Weights of a small transformer language model: MLP 320 SwiGLU, no biases in attention or MLP.
Each number is 500 + 50 x the weight over the matrix's rms, rounded and kept within 0 to 999. Layers, rows and columns count from 0. Numbers have three digits each.

# layer 2 attention query, 128x128, rms 0.106, rows 35-63,99-127, columns 0-127
489570511477507528485554410513410444537535480460520466448522376534574412463466511527507432557475554540445554512391516569442577575559536491525481479477554552513443445420545501512413441460530541522429487410554528528541426436579445530438588564381481497501489454489459486474465498476526564553494492553524582395419524520498526629558550561540599460457515518503480510473572520417363542542422
491516510516452446573460531529448399437521443421470564436532581513486531540492497572497478505423449469565490494488574475486505468505535446534522508535421493584477471536504499516515501479567540534458534493524483500437535490490506555496507580492455503508516500480498461555517476449533518518438451538537502525560525506589490530502563530550536473532460497436446505443561452499536526398522
483480484515520528473468485477470526526546483429457472467552549507520481500528493464488556500505504521451553540472541428438473459526499467571500518492507533561517494454436534500518512452509482440490455540486531509488515557525501495486458544514510431526539542501519479517519489478527487490466468494517550477444496499519522500501501465494531551437475532493516540547471549469499554484553
529456575464498444505497441522545501587547532545504493483508473473442459484470532485525432574457487464447529442651477510550429428499485459452492571534467504454542508472546464468479515546531508535442457508424508554482522470460510444463506530484432518455526534457514463434538529483558470507556510541493465499487485499490505472574485485464499502573528500449510469466469527469508454455512
553549471519510506526501484513496519527522501448531480464531478538476473492488526497439498494521479551523553520467462465479547500468519503470525501482472505490534532510519523466502563521557602456465470504559463457529492433514485515486434487463478471555492459529508570547481522453519476522481519454475560507496513485532449426489473495520557549559529545482538484471521463539484501475455
440528543516511389542538478428533531493458459473495466571493525519514521484498525495519476511463520597444461514464453504520524512509490565492498584442463495483462524562474423413566503443556470465477435513494518496522552465488474503488507446497513508480406442516488543563484504518547550510581438485473477549445530517578446591513552462554539452570513618420517556491529489450527509524502
520594538451507499524533484485499556517512423424462475467479534524448522534470528495499519519460539472505509475525493469526466467487498517527494412510571496499561517487484505517529504491425534496525518482469508579469452508472523527499489550526502491516513432492513489516483482557535466499554560515511510524503516529504527525477508530502520565491465524492462471538577487510502507535513
500503505527484436521499523527444506470417571560496467426516508527500476513508583475493462533506391553481517501479467497446518571492474502479528463502458515446491547455497502513541521494534505477466532496467471487485529479553485461510502432483491462503478507461456515472446500550510539477497470542468533491520508511489478463472529517485452496562445490546522461448535474439522490514464
548542521468464527507506499447491541423455513462505587498580517458478476551578503474559502451460485579510396468489476492496527488495465474422521499472495534309505493471572508584506481555520508417518483550530554429495504527491474544475457511495537479467540574510510536475545484607500493483529583530441586475531553492423533547460532489464505511541505462505470557569524494563530426535504
431505526504469552440454537406590612443507489496418495567533456493489538451494494497562440486580446585559496491469467623439440492586530520449556492423470620480550578430471544512504476565480524499485465459508492460503516505401400452422491520514520485474568487457488513457515491507408496543526438567460435411511460507482497495470569519486461482609439469443444543515544482567450507506439
526532482584540466519516459499555568508462444490539515542450544592487549552514393472486519507449533512516431477465548559481441505477482539469471487501431550545521479422532521507480446517578513520530525487496473489548465540574478469493502474494539494478437513520486483547488511471492545429466435460536535471514525434482459488425559469528572461485511601455501534538547499538504521513459
468503505560554583548552541515486574498489462555548505408535538541508505496519546568478461488500535526430449442542444533461560584496416542528492474496528487517465460425480505452500506536542460467501560506498480464592527477524565529458540517471531496457527560535468451521511453558570508458545480538517381469567563482466515540512472519536531449511540485566537535544496462472464562524461
473441518494508407472463480528592509542503471471523546517504504549526529491487463369499514455519442518540541528528516516579480562377514525423485435451438481453480474495484499500537562478569500490535532512453491469492431498489484507506578476513524514558460528579460538523474535495506566542507497471499454465510512461575437468526561517522532531559552497425512510491515482536543471452441
499526516544520545515495491524503550536472512510547473518495528509538434539495506537539505552478502548527497510499506518464475512492484488496501543436513487426472387593465597520528529460512543445568487444598480422520543562487509509463467530418400383490511501535527448423476481483553444442555470559511511524549482516520448482523489486570501507454507432594476534503449443488484476447480
562493505481508475559522508461504481435466522537505548494429529533578469539488493573477538531499462447497549647496517527512583454531488533516497576413513522525467441552494545503337558527489488493550536502424451466519496548524494507505460473523495412582502487357525358571510501586450482565504510491407535565505455548459467425538523453551528462498436445685406464429493509497446473447516
382550495549486610555636620406552414475620549364624490590549499587449474553534476524541569592450523306530435395574315442404416463330573566654469468582609492371580604620418560527372445481447503595587506568505489571546691443517477581468472531443524374609514612495400518608482516579650530571544607503480661497467380467481609649433580599468437544401563505490423400575535368476441502511681
444437452458497517520489387503542527555488509504521467512489572480518431458486461482524549491555493524453527486514577477482608515537518426517508489569481479516533567503452435532497503484558528474453546515403488495557532479495565560481530433447401490522475480474415430569509472560519519521519595460551488465450546528451549495427393507451477513450462377526423514506479471434457494467537
591463404513424491496462416607519498564510455473502601490472523500508557551519537599467432513483450447440450532433617447498396417546515493572478386553600531458534431513511472439466438517545394533496584555570472533563472505612592506481489500643431502438515447525514424463565564531546558571399396597429664404496485525482448524425614473454457585389391488419572584559503491489336495575448
419335548611493467353441437405642624624546627648543441534620490354648357361453471608471689593406506569486314461591534455557499442427457454552451554401485516416415502636460348461466506548711414451480458517563355385491639610587557527595503449490499507514423665430356441519356611505616604436580261465483394574417468423548498411375493588601520449410357437433529593510594390470553569480603
489524438554525516427525606458563451551544497470549498487530488464532430476414440586507479471531573389555583482480543600502544535509551506539438440430459580511393502524526594390554466462555563530480560436469515443483484548493510510603545494433519451471520522501434377464405530469443540538469507443504499496396472411566554548464544529535485599531560561492498466400438527453458495468466
475401474441450537574396434397522527535443582361538507483547485446556438501508520519468502542532522517527523481414404481420472388475549510581605575473482414519437471499419602577395583550515454520473407404588545425509573459391579553448552502554456442493441496444444502456433548433463434527510559402419426564474571461593556489611560450534553502405513440474518542501471529400558531507530
591546618504489454450396597450444569513607530559470574656547449483557427502434447549543496484422471553556481412497473509577401516515470461481437601562596554494519404576388394557404540518385436577534439485495475491522556541528380518440499502541458467544551601457490495499459434577526562651465498483581438577441519485479500501431462471564479445561371359396587466587629539562510506491452
361399578557475483495519463605714604515489434570424491414550524347557454593536567509459417513444591499486485570487667652469475537485499456436543288468438532515471418414529534647554530543525496369425311530485498434565682483470611506564534566432527390537562567712624513594432547566523416424384473554429535587417456518444482531522330437554455441497484557483489299528527411469332548513575
554468486553397496565532549493524494527470464460492531332461473518592527541463604422532517440474547530556582517480464516486442493508487531527537456501455558505546538528592543529511503477513432535414516445506533490486435484423565468479501507601458444485440451468464544462563638496456527467536577529413492533491494406497504505547525555496426434595478529491613524517523542445416432550492
577504503456517488527507501467508489482596468490519492538448485438515482505507514532510518483525525445497516503479518541466468526511478578435483463555449498526505470495582564506514525540525402536521472569511475466480599505488513476532563507466416528430483512517496477526566538476556515479527449552479532355482531500433471529584564495440473533568493569508515511509543544524493486494485
439285394615567525408515564528688473465607526326551501445311457457590407645555629585475471275542440439337395488588647602485589562365327464573493376343501596570435506608461349479539484572569626398459473547526387422432504482428402622570335435469496650473458567648564590463364567559553462464545380509444523360625469472495436375373481445469671468677533480602489523556459464487549571484573
449550511522515612407509531458480524606494449517381462415493544481527528587508504483494413483431526553541521511504449537481370549569483485590510453470511402590478540484536464538563445433497552536494495494548529511531570529480525423530554597468446534509510539546548487425516440485553552456542511542538582510509443517498499479469464441511548448474557531530458430539535503498444489489481
499551518475435470528459452372437611512374468533401447529544555489477523507553527413530446430557555590467449499533573628515450445504574520526523362486514551448520406464559507511543520558494571451488432545509520554452582444446462522523543495546458482383479423564516591569476576471510450478481498507524498514448504476441466395454408532468568569582467452439530526512531437495504531506528
478399562575507504494492532540533463572508533479524669515388397503469584557493582378535493426554435463478480413540631451528477521426390556560380352402530498365438546512469452449491499624587503481503629493519432470594534510623521567566612422653589540450472621652481458412424538497561521447511441528455545428498453453575505385459512484485541445561540525464555466594650452463474507494508
468495521464547468523521439452490543514560546455620512483469539499540493575525557497435569437471532513597502567452486461489607460482483519549561514565539537450498487549487463541429495542495417468493519465512543529550509539524470496500494515532515518550512424485469462515494577530499481476524449480525502479527430501473570502541460516529499462481517477420526499516544493575453480481454
512491505455441600486450486452468481599487539573469425546439454427545532596489504503489467527562521498496415503511481516529517422483458452497519492529494515565476500410484366469498478573496473457466414412523510510510495456505526511492598556552486486483463564571599579375513497530514504513532409506435574513577535561529511476534542500489543505504529461446535495445487496529505434434542
470513501474538476657596443501514459462567496489477520552459527471488548436497557491492506517455537542564542508484559464512501518455532474567475501508496442572494508569453533445588423457512544431431461525512528465515501477475493460542535478558451547465483462541515542523529519459467506442569545461537471474525486517605541438515505476433510528494514527471504385466453529478548467532523
515566598497489509468507580482463536547488487534458468530552479499521459449473547447448434476492433537618514489481443478526471592443484567532531494507546514581514460491505539461458445525443404405525452559573497547497506488499546575421530581515454399494527494607496468512527514490440500549505573478601474567492458523458514509476501482609465545484501523494532551547528492460459522413476
458460516487536486472464434435514538530563495510466478506573538512509497496506457479500479508571447483528519455455510497498542495507519518542457493528472561507506441482465436578495554542523518476488532512500450467523488497496420448500505455527492526487459554475448513491512514517520539471468474529451512479473472485519469531549562606471457514519478451542478528547554461531489439545432
491400528472509560523607598465515605598555434435509542535529570424537500534557474487544392512528504465435469491552477574542443489496477418497452487440512502516539477498546485502485477523506463535449521446489435502552535570543559474465507528525490500478508566496493451441506449491483528468495488544490538419404566470454421487452454555494510470546522479520446479469505455532502522513520
507494473518505469476556477478490475463535487444497508478473561501476562474527469475505513563534538497468554483504524503421421465486533453553529447494512493553487483491524489504471559511509542444437462484493498488468475495460542526524510566526468525552493489470545524479508402478493516492505577477525535470507510484559554506533475515449487525529505485525470528451455577554459554545523
491484497462468523466503545483509448501543472482545507508556523495567544585553499519449495513493509514464482508503543467505522521446454508517449541519499465517460445492463456495498453492451429544517517468517454537543465531492502521454519534512523503433534511506473555505473512422503580560477456563454542501530509465479507515519589475547478446533514488515494555595494471506537527519446
509432491572593522510484543541495484495461513595501523579502453399423485484432535468493536436472504487407521543529486579487483612499489435500480506450473462544454459469515544526495508484501458557469442566540534441493495493473542531469435490487524502440551479550470455491469515491532547442468508528512483512539448506454495487550452549490541454488544514492581518500478459520510532531468
520443578520537553462477520525466493482475508556475482492573461463435464467534465457453523545503485497485486533464423534551484511517530526465482499448502515460505408538446545420517553506566571450528455482578492474507558591474474507489558551503478447495546482606446495493501474570553485507471474498517423454499429482450534482495390495495505552547514526515466432514543461438464508545405
506497417500473492476411472464488503535420575460525476478492472519488536511505511529495541532478443480508557477452473529518574488443440512466498403530447444542471522549503443518515535517453480467446579529520474435501435468499550528528480477502531524526491527536415501535521476422477546519521486548509466464523445471509524462516502403508461490504517488460574517519510502482458525471532
462548491511538556455485438576483484489537518491548501499599524491531478384488536480444458527500484468484551560443490536516535519481441520490482522481479383521434473520478446488470525519526448542523510423556416437550543477499488597470533464493553477565516496479502491451523482444524500499526494515477468432511506442495480469550525445546533419538477574480530511541491451526429427553519
483513531599506452493506504470494560531427592554541575498474580538502465564526449509430469488527411494466464441588555511515549461426497486465486489486480479541454506462503437480500577496554512521523568578512477461560498470528530475576558460441616501539447497496457452425439492514506557487489455491465511469517507529444442499529511463470536519547528500502441512483567466479448518467445
453442555476544503396534498499493468510621512465528515541525506465520524553569594519513542560466449508495485488507557621581522475512551471554498500512431502472504497509503619512489489513555465540555492486528513567509482562551557539528496482489538493524508517524474535519475570519447520517517498594487495466417497451514533444522491527521469510526502549472589513519463468488492543439501
475459449521529525556519510492536530518565490549519549466506469466530471524496533538525435453481617486464546423435495510471492524525483482542559470587457584561568498540414432493580519539499517586460475374462493459488523533510529479484539498484525447472445477593497557429526501468592515554422580506535464433602487527486466496486544524529483574548444505470553525514543507415473416575491
483501422520502461517534410555462507580469586572479461498450455404526463469451525416554523543438396478515489510528541376568571470507330364397448407391380537512476512519505508432466497554496447332491500505588561438469581438429473453621442513545521434417433484605544516390439554533516459429536565476523464482400484439453520419460531459492547494612470394555527376418609469418460459449574
477651406476396592500541507510414471562463563450475482608529500482444458475598494529466545545543459396529601461398499521505460390499554576474579433605506536498503506460541442395529471526447465488505510509438459565547494405437486477567540542554442540408446542447473535514596429538554548462491517515538548396333495503619513565542542486517512550466498457554538543534518469443404599525535
558486497507530564405580627479507438543541568472495602516507438624533552562459410482513472500514529416586505459546564476541491515519586557419540534510473534509491528524525468383484563567526395553543571539507456595553405461437517442501475538594512467335452495457457555429454444508423460521525437563542430403500497559584533457493498343520488502533487524442431519408474469445513463435464
408465423532481480463567345547444453515461502397560536456532590502594421636537419619333467505415462465650572560370476513434490464628571527573467519573590479391632403398490462480394443460482552648463622484423526452540528546486646521544518566532483545579454546454425543459536484581591640546424626544442577518536332488458540569584460566624564576504548393417479520299374472596392532423454
473450522513519530566433539549515549543487547515494530583485454474474520592531494521516442506502460504450521478515556508555535523449532518481460541489528435506492470509491510569553467548494527417479437528433516533514488420485560508568481513478532489425458520494448520543557488569410508462488520419506437438497517457522482521529490466553523514509479501510546468471503439451486444528488
442531451516522586487517579464485455554472462518510535529460525498540513403459503382543582511514550489482496445446468480566546522492474562414514484482467532611379536539419553470501455603494510445490470486461545495526522574540522528538475509544517523587521589473531510566529494562468481504480533489527552499496505509522526470422511507356447502554483460523457633472590511435488500573552
438399560405508528480452494489562484474511476487460604500455597363481558386506542493550517422536448453522437445514544503602505591477453557538413509435410603524589505416583554517582480535529518524558473531488422518379466500460508441488431485537498545394467550578536544483505548488541539416596433468535487346433527509463476486513463482542534553600547510472577559667484405503426544413573
560379715498584538460494549490537642397591438586471455501382396415628493574536507442546509354407433451590462556518580586552602624436374529425419464333442524511518560390460429513550466561544466333596497514403415423444480471525635470684582448509558495358406577625501536477427481599497442511609367511606369358535484492436442405655552339580584544583587416427598575580447421537404538379541
424538542528546573475493556473490511473594484529510565544562523490514457527496523487575507448468560523487505517456595467410421535552469497429539493480477491502457533492452478537518449492527565545448476455481492448473434526652472531492534509444508542390500568427461513495545494495527492517559433568495566533457529502569488471489505523501488455426469448540518451613559495535504423528505
532511548488446503522461510525446393561512544561443502518385517531475553512477523543573494585474519504474534500465492436544404475486537545474546432543460479464532425564544603575560451516424517418505542419401544508445470594548510529493511583509485493536536524546493464433580572488414582503437572545539542511508508496495488471509522586531533497442475458459464509473450449441489543522473
308567457404466649535416574487555415479573403498490525409499540489518546445466469484521377612456541479500489461493454511446408417581461556542555438644479464583532496451432440582596520600496508454477425491495549497554510514619571522449588536504493590598516502382534455532503584509575548621554473551519452508421570599657539468335517504475475534336445522575508477521656529480496488462552
541496499483462450547400487555452522540478487404489463479539496565400515494493555551460423548573514474459548500470550425519479568453451424509480534590507559584561382531577529489611489513467597526448566498440530498458476517519504487466428491485469582525525411557495572403525493449462497496426502532472456530444495460513490479456363453500560602565519528500493469476490460521459517449511
546491492490476487408416470497474498497435418538534459442422503466380488480477479534533583617460458499543479455498396567457550506587546553516509500491450456488551511497577492507637523525521576532475427482509594501445548482530522484548455467570530466534459582495553578485536511562487512542553540572440540531567551503532497546514508536473503548465482440455565509476538457451432482524491
442515512538544523539501465383565488611459503512616522432491475456556496452522520432432574466526384533507496521556512510526478514554530538592439557445453526431525496638457555510459524530539562387513478395491429492505544476551611519540482435519541503435472505513565513525514509470603497518537487494547496451495458498580538513497459478486523464625484516452529537537463476531427543521465
# layer 2 attention key, 64x128, rms 0.0914, rows 35-63, columns 0-127
559541488543492437462470386508517434495569416544448562476477523509484458471478554523531434489561401561437471493486509521479453563459568506529521501427469559544520514517585485482498379489520462555514435519482435520543571533520458469487532522513501553430516413533514515624481509473460466462461491425505474496585543523518534458466443597528522508516593549462500490461453505438596415528406
530591437492550446596573477509472421484545470562534554462466476602545430536546507558487558522411485545492497423426436515446544560501450488415489521535489509538514389520536503547521511511517425531517533543516529510483538475589491447446537525464544474455541549508478454463467545473517483537441481545465504496459494581567447533554504543508489545511418539531525478450468496464425436465406
527514470456482519457458496532494425482610485505447534410560406481446540528458519571524490450433507457528570507484480517529542433533465628496547589556551401548563533506535598548520549536449478568531480458506523480491505522495558533470570543469514473483544516472495496478520491586436447525427538557524486502459571630466500571435523445452398544464504518476434545493492526478569443481582
579530555496505568482520430513424512483518502465490611447470540520515537518442496439588478480505573501465517540550624622559489528546544401520482586494480498448501568505491480568507567465454500538478511504535495426478493470465534491541453469529614437438455492535507480485504544511434399467513532473443527448511610495541484471427518496469454494483427480516579518530526511531514514492492
409556500492510490439465557557453523406446585589556568527473522566544603519616503516486455452529496407499457473529567480549495523447430560439473425377423452512554569559509471401499462554511435410553562520570416433586551535471441611519500511490539529502555519476563456400436491564539473528497523497562433550546461473535504518501473404524513458398582412493587522568456466445496499527451
492532435472513488358519514532445479461526513575459541531549488505580516392456550493514518525464532533516566514585588543447565456491557389451541477528631447422517534554557454472542533485461477480483580416559474581488505418454604536465589521501506508524506403471475531436453431431429501402575518433482482512503349564534566636527508518512447460453550497548494406482512537594484467440477
552578409431377571604500522559453447429458436450451509518473491443511516479461493480497509501477455569483503446538560457489472536597547431521534540576575475526533544479540523415535492488444525527447481534539567531508526543522492396479506549540451527536543478417557529477566462433517486510484573440549538508437541489522623566512529501453492485476482440526470431485536546473575507561560
518496464538550546570497456513577546599475571463572596557536537543623598473549574448394492482609488421426406419425474524588445543475505531468454592399449503569473363485509456554551545539531450520490516467574376434546610397457435608453564478517516456492554468526425446584415417474593494512454475554493401529495456462424545480490496507558545484491588544468576525501495415381445431463373
452443569577497554475476492503592552530427513466445527454572481510501554428471476456502527391525553450470453467494470527550443493435597579442530470592551429489414550506552557480510454468365587466524554524513397458537494527459544565423414492486543527599509485607462487516540462502460601495548400457442455578464522517568411489527508499531448494443591604543474438599501472581498608545465
484423499564594597575585551504566456420466556539550453555552594541498493535396526527404573521525556503553477453473425594411550608496441517491448514448491485527413522592449402484486565500482433508532570547483462495543529516575450495473503446538550547540452513480516508505475482525438480494514521532403535584512505428498469574549541488530551453531456481562488524486463432483458517577494
532530600511620467498509474507543591437469490514506505518474605523541594562509583438453489474531446462491386461482464454550590510532489504526425660491509547417469498424487469469473559519568506551553474500453430477547640507438459521513510434500413384521451514550431572473444523548483575615442481538488500532482454457555471524469581495417590530528516490505499562479484396524475529551450
486438514670601537516475503497610580417489488462537506502526449552541617582586535508381528441466528499455465360468435567457489565408470552481390520515455545560445488442553450507515589550513474569505536460533416503605491452518539521528546408525484501457479439628431539505400488535527549524497310592420547486581387490524525533456500473545619538584545459428443448487536376515553521459407
379490520706621571499448579577498618493529488474579556473586469478713549559489532569451505561530472533527436417436438474552510504487428471476498555499438511474367415471461541587465463553565521507538475499495433504510620475490498459537577435502497348447412541513487511499424484443523597498420476503416431582628366451618515441539544395480541477486542507477564453496449390488504457508389
450474521592574492492448530566659600518493586488525540549520531497596470487484539470411374486543478455490560455490407507451531493437477558471483489454519480569445510493473468459510562605486437561469585541571434459571601444485572576470640531496565445474551491472499511481355548417518655553486385488525520535566445442530484497558512465527482459488553531538488542526536363520465536428498
469504512425467540533514645515476562533476520524572506481522472503524619534489550534494445509484534572407456487498476478534528405498549465518561485423479500510433513437498466557544556477446486596483503490448550457525608575441440510430404444503409538543561592591469568502518517459451523550464482548452602565478466471448508391545503435481517559542530513380433497521540470550535502505505
476504472477441582515538596473524510588491493572484374491541436579474550547422419521477495498443512505530584518459502455561479490535499491486496503487490481541525463442525536513569456530561567469572456470504508537505488505524456481444462455524536542444515570547490527415535516463450526489490497502499436447537473459538484521492523451487452531494517501507521422478516480487577510520424
494500528589549508491447459442502480451492457490577544442479523583623563606514422351477495373515525520496555450554496494447393477434453451492447512474406498430492465421483535489499438582410487480589533548501468576480449473487457495556504505477510456457463512579468474408487516582518459602481472522462431555580476545453466480520513544559507488370368498513494429431539458447460486527476
475565508606542531494509524500505593459432541451472509441536524550543516509479448500451488486583529425453428455531494536653514514521453535440536456436471510452436456588508481524509421467591465390522481575532428539530535469408493573426465484499434437547526494522383503526475522497550535504362472495439410534461514496585453489614576422538546494506600473579465497494394360492513523566461
423503503483552476521483559549482588530487457505483533549546410433507555496557500570512492426529405491509464412433468503476538545519534536399546460469472428484471499506518499609532435506462514541510415421527468492484560565380546382508485560488420512526497501479520471471530511485515490462501465504408584426525505460517470495464640548395499479520526429434502566499486462584548421463484
464469533432507553497564414483464451502502511528524565561588502484470490533441440437529408522509470450406478508454500478404519513518459474505516598541544464421513427478568459510559524431604481447531518451422549505501575449483474373522530494384514521535416454522502495496520558475455423405474490557487546544531571519457494472541441501439512450602490530537507475430429524493567506527481
537477542489463480513523490445508607486542601532504578513498550560544499454529596501462555491430520547411455510523452566522571509450521475418558586443459502482561438479492496519581381492468482482479558446534451461441517592532495436469420527604583455563501528520505520426581568593454570442538517465518630509476487501496457542463470500378531492494491511534491519618547497575510561462502
500560450543416466432525535468527509579457452473500519371522438459567555478510574557462526547436497485417462490499488551505545550508479512528441442453528432520578428518579515495457536509490563513520389489452467487529442550436626533450548529509527346483523621421514584527464532495541492512503557521450499532476468430586474455512485505558419449448508462415476458495483550535558521526467
509496451518539493494490451520511580503467451482460509507520576486458513541540561553480489512562530524440438443534515518525495540425436448458572517508482512455430565480547550483537476500502567515561472436486515484519508527519450523472563482471495520475522485485504460508485565470490481485485499482484395453530500469612512570493490529537525512539535511570495427505542538554544414516402
477517570509454521509469443486495531504543553452483563561531470468516440449510407565529539466512590479470428541461474503499471464463515467499518512412469543505559552486470505464551493488596410492545425445510554426518466562522523551577469511449488451484533504477425472515534510544459544450470516571481595577433541468425523459482561482426431540455483529442511529559457483457599497472460
492481434553469541492589516442475486514598579538437499637508540492466381511450488498480468551479438473426510508493558529520624461456477492537457536523622544517477524501514481506471541493508499416438569493544558456579476434451587417452453535447593470525557568479526492441507449562466462564476479526508551593449478416504513470354551570478432433526523443533556522454537522477531463451537
542543551520442481478462544519515484571428518424516493583484583511494549551457432556457488590464535500570509500572437486518481465430422517588429573500553402520510489529484643442473494519492452502640510541502492492508549464455593517530526477571467475561483486517563540537467451487537492450438544538481483488456469470519476529609507528502375526536489475574556466482474462531476523513455
523486460371534470462554516533417517530404495543562495442467496472455380436478523455523522470436424500497529453452503478438634554501597496565499518491464395489500496657379521417446606465425512429458530588577529556525473500539534516526518514520530498490523440562465489508502476449408496559448537508518453441528506516426506560512481571448562564463492558560477513502527525461546549537550
449469566558492540481498500489544479517476403417589466501462565484500470486522477564487490440432563495542461531498477515459557424552517522450483487544449462432479483564472533494509540489562459496564535433565459458575538529580585399444525562499495415514487521498567522472552502525521542560507551478540573511458473469556518459554550466523560474551518488499420492458507505513421545586527
493435390409452496530593472559496520511489475466504490416487497357571507537475491492486566595474517528451425433449535520533505495517566458494439571525557489562456483389467573469486585516506563510496561497482549599452448526529508463432467548573472533467471480409549545505553535524477453498521473443487489499422523481516495534539533464442499438532454513464473531555475494501473462494483
# layer 2 attention value, 64x128, rms 0.0801, rows 0-7, columns 0-127
426456530492479530556517533448383472479559506508548471534534451665507437467481542485506548500451503474572528537578469544521577525570473592534439496500580452442467524534548588472519518514511505554480459508508526412484480471424548474498497483477519475560456444469535490462482578443507512468576438555518502431440472530436524516507498538475417434522454482609439540517480490492484477552525
492405543504489444570483556525435583576424524541464539484531479466493507559510472564522510513598535487479410499544461533526477530481494425492479520484486568469533583462586497411420488510516470545542546421462491563518521514404533446494577514576479536494498583422484512490563525625594485417438568429530432517504456502473484488515547563525468555479440540415501445499498513530515555573501
469526499512484501452467460569510456533500495431502531627465513493478458402519473475530489471453456525406493527515550484563469420428522470572517376536525545474540496498430478428566424533503481447525576498510501487571397473410537610545499547474552512448518448481534476514526517446470528493483479537446475435473510555455471556481471543438622481543505508462452481512470495545562515468411
506516441431566503528549430492558482449479537424560454395514360397584447457471382483524572473462534525456517468529448470477423459496410429386458484526550553421573517547535482476509468510555460560575528506447440490445449522537528405478482521537474520526432469558438544418473486448501501563561473565499594587442486528466489455409393493487519492496479545474467539514471505563610544451532
430503516433496491514489443459511492515562446598531419547520537454516405608563481531506503576434402449493529537506472544509547413454546572483460459491554484524480517524426520439449529535524570606529480613496499544503496492462559551515494535478452523517605434502483487478466482515702450511586600507456535623544518462403552509488526500571585464607501454571383529557456515545516463505544
515550442512544438548583511510472471549521557458470439666571469505474425546510526590511538493549486531488525461528566459507515504443470405472498503476500362497514481462463564485510523489594572358491460504423557478484517515497418493473568501474411508534519508522500521440509543501473459385527477420542448567532428535487501566518470417489499503453497494525488500526530512637528449521489
528570492525510592444537512530398485432499476537503485584479561396470506483459575493556502526508500461465490401530450474609447472390505559512464513456529554400407507364506605496502447472490519475501526505575508462487517488466538533458533475486562513575512444467532576476510548488496463482436504440526450506491428475468481454558583364509411569457466453468482594460362553487514497474533
475474534502478575553497505473475514542431530544481444564413452481427544447497419525543503553561471423600540454506558452669508560496523538441536498426497559493462476486536399514441593494488536430488482494555496464494468482475421511447578495522489525390451488481549592526435492503507464542541547557504539514552490460640509472485525476533491449483539542446503429495461506569547574510482
# layer 2 attention output (transposed), 128x128, rms 0.0773, rows 0-6,64-70, columns 0-127
533509462486472527531560528474477509555565543597474469441555493471489513558517540451484555580501512462490462478520538407574470456562450488578503490537544471470538493580496504485533460517491492492535587528467576501445549592482497490548547463491558529483537496486471400519476460498526490472505520522495499444507463524515558558476433473480630511522502429519547512504527555536478535474508
489529476417562521488404479594520501505474428469613491400563525499459433506441508448530464479459452544532515470479487493540411544456590544470568491418546477595430445454582505534556535519469417529465457532569520463538464498473545453513510447537575462488488523520533571541485509482537425419509460431514627414486524475504555551557512485450498512421444502523579474533609448474508521433514
563437493468464542518461540481520502543418476517474472561491559380460573548541433599441472425429492456501528482545455541511543486550478535453444531514585513447461544549494531553492525538499482558498402548517493501436561523530470524651485534523624540489555532486493456447564520590468514410530405520430496471472481498508510417477514457504490521514552534447501534519504518430494545434530
459560498464507527434522573541421418566542481500486527471439535559523523504560551565400606572572522515489498486530455443637532472468560486544525638495534583484450527464455565525544520391536559492492528583524527493451557539444489474529574402357484508459370535475527522531482418442526578520510495545550500454511528478491533460512545440512533528448451548558501502543564482544433567486476
510481402472503562456432625541589445366494527487389472403483414519517424536565512473504489437542513467468468575529545367550464496607465453545512510646536442558476470520466571503464509575504432480505535537500515485490484443554359522514470354477557504491467545528436588393488472516497535449513482455528512508454519426439510434508505486508411563533493480483670555481470559489469412484488
497535478456452516444461480503506533513489468544510476446454516498503545454423496489497520410437528494566487478547494525476464405551490455422499492512473576417480490537578455484448478486538472500561492459528439529540477522525550448493561565525469578492573512439539579592436493484619431401569532545528537439427603474494533424638568494510512463466449397441558546514441594478526483515561
457432509440546498442495471511422539582531533571552395476515519462566527526576554501552516507415462508440416524574512523443490420483475518533577438529570461483554474510543400550507525471499476580421478488530504522590404614455626471512522484507491515568557491495542548464546521562485497537356598385367448406447569490592522589525572547443651451438466472442522577576534514614442480539511
464469451532509506478497478571547489518445389474465512577444570485462526533398499557539474467501562523548544477468560552546490520363477471524576419558463475457525559444457464532449500448552496402444474479518466510458453442515445521534481525476443553445411486440539487512518429499556514504520577399499429512452470393392489464534561499479471539461507521538475467547479478521477633477454
523539538527434545455514507428510534491546510505473518485485462590518536498517541500463504487525494481517489517458495427506567511583416519478476494525509485431629523577511507421579500499522571450574487479516495440469537504518560607499478623416468546484528447473493463432438502554462541543521557554521403547442493471492458452493491473472465472573561501551448516588473563535553508485530
467524439538524513533451415508496437448526532504624525513496507551471500544498498422499494503478508572481422494545540525466526426438557485506483522441431491568455467466433507479492462428503525511438600560534434520565500439519477437458549510510478461504485541596507616520452511500586436533444551425614474465561538541547515485597432570497445472439386466559515496464448411507395466575503
442479532545550423439526532420455571491473495491431471501492497436426528518497468435556345479505437502435536565570464563478533556585557496481470430428490476471411456587477526515463467593482478534474473528515430438440534331472472455496520543581494504529615446491479582552509615545492473577447508424463503467538474475473455607519461565542514499495510523512489552456534470494491423505483
568484469512478510598518476478527587518502430455538542581557532538379554501475543535456474511487527446519569447471535612482525547451539444466495495466423415457435467453526445450504375439549495425420481570514509529462505482458469393556542604526473520536504544559593484548499449528499514533453506487529528537540456471572429531543438512512505565422455521549435492524572448490525623487434
505465545460462505458404480500546420463468455467549553462528480512476511418519514473467516502470495532468470512402449532523522534489572533559490555532607560511503546513515550494514565476441593556502481522508501476553449489586532523506470489476490480531459556443518514531429491508473524547469456502503511414529563534484469547464462457434431540533516544574422468542606531468491570430459
472508512537489468523568429508546509485455454431543499391463537546484429465463467480505500477548462488593499509495491458435507523510518499445391499536546472557458513583476517437436544452588508513499462451553447514399563431532433466520459556480446469522525569484470474544497401504474468472529512516528480616545469472448437499533368478402512562596538492480492355450505475359459560346491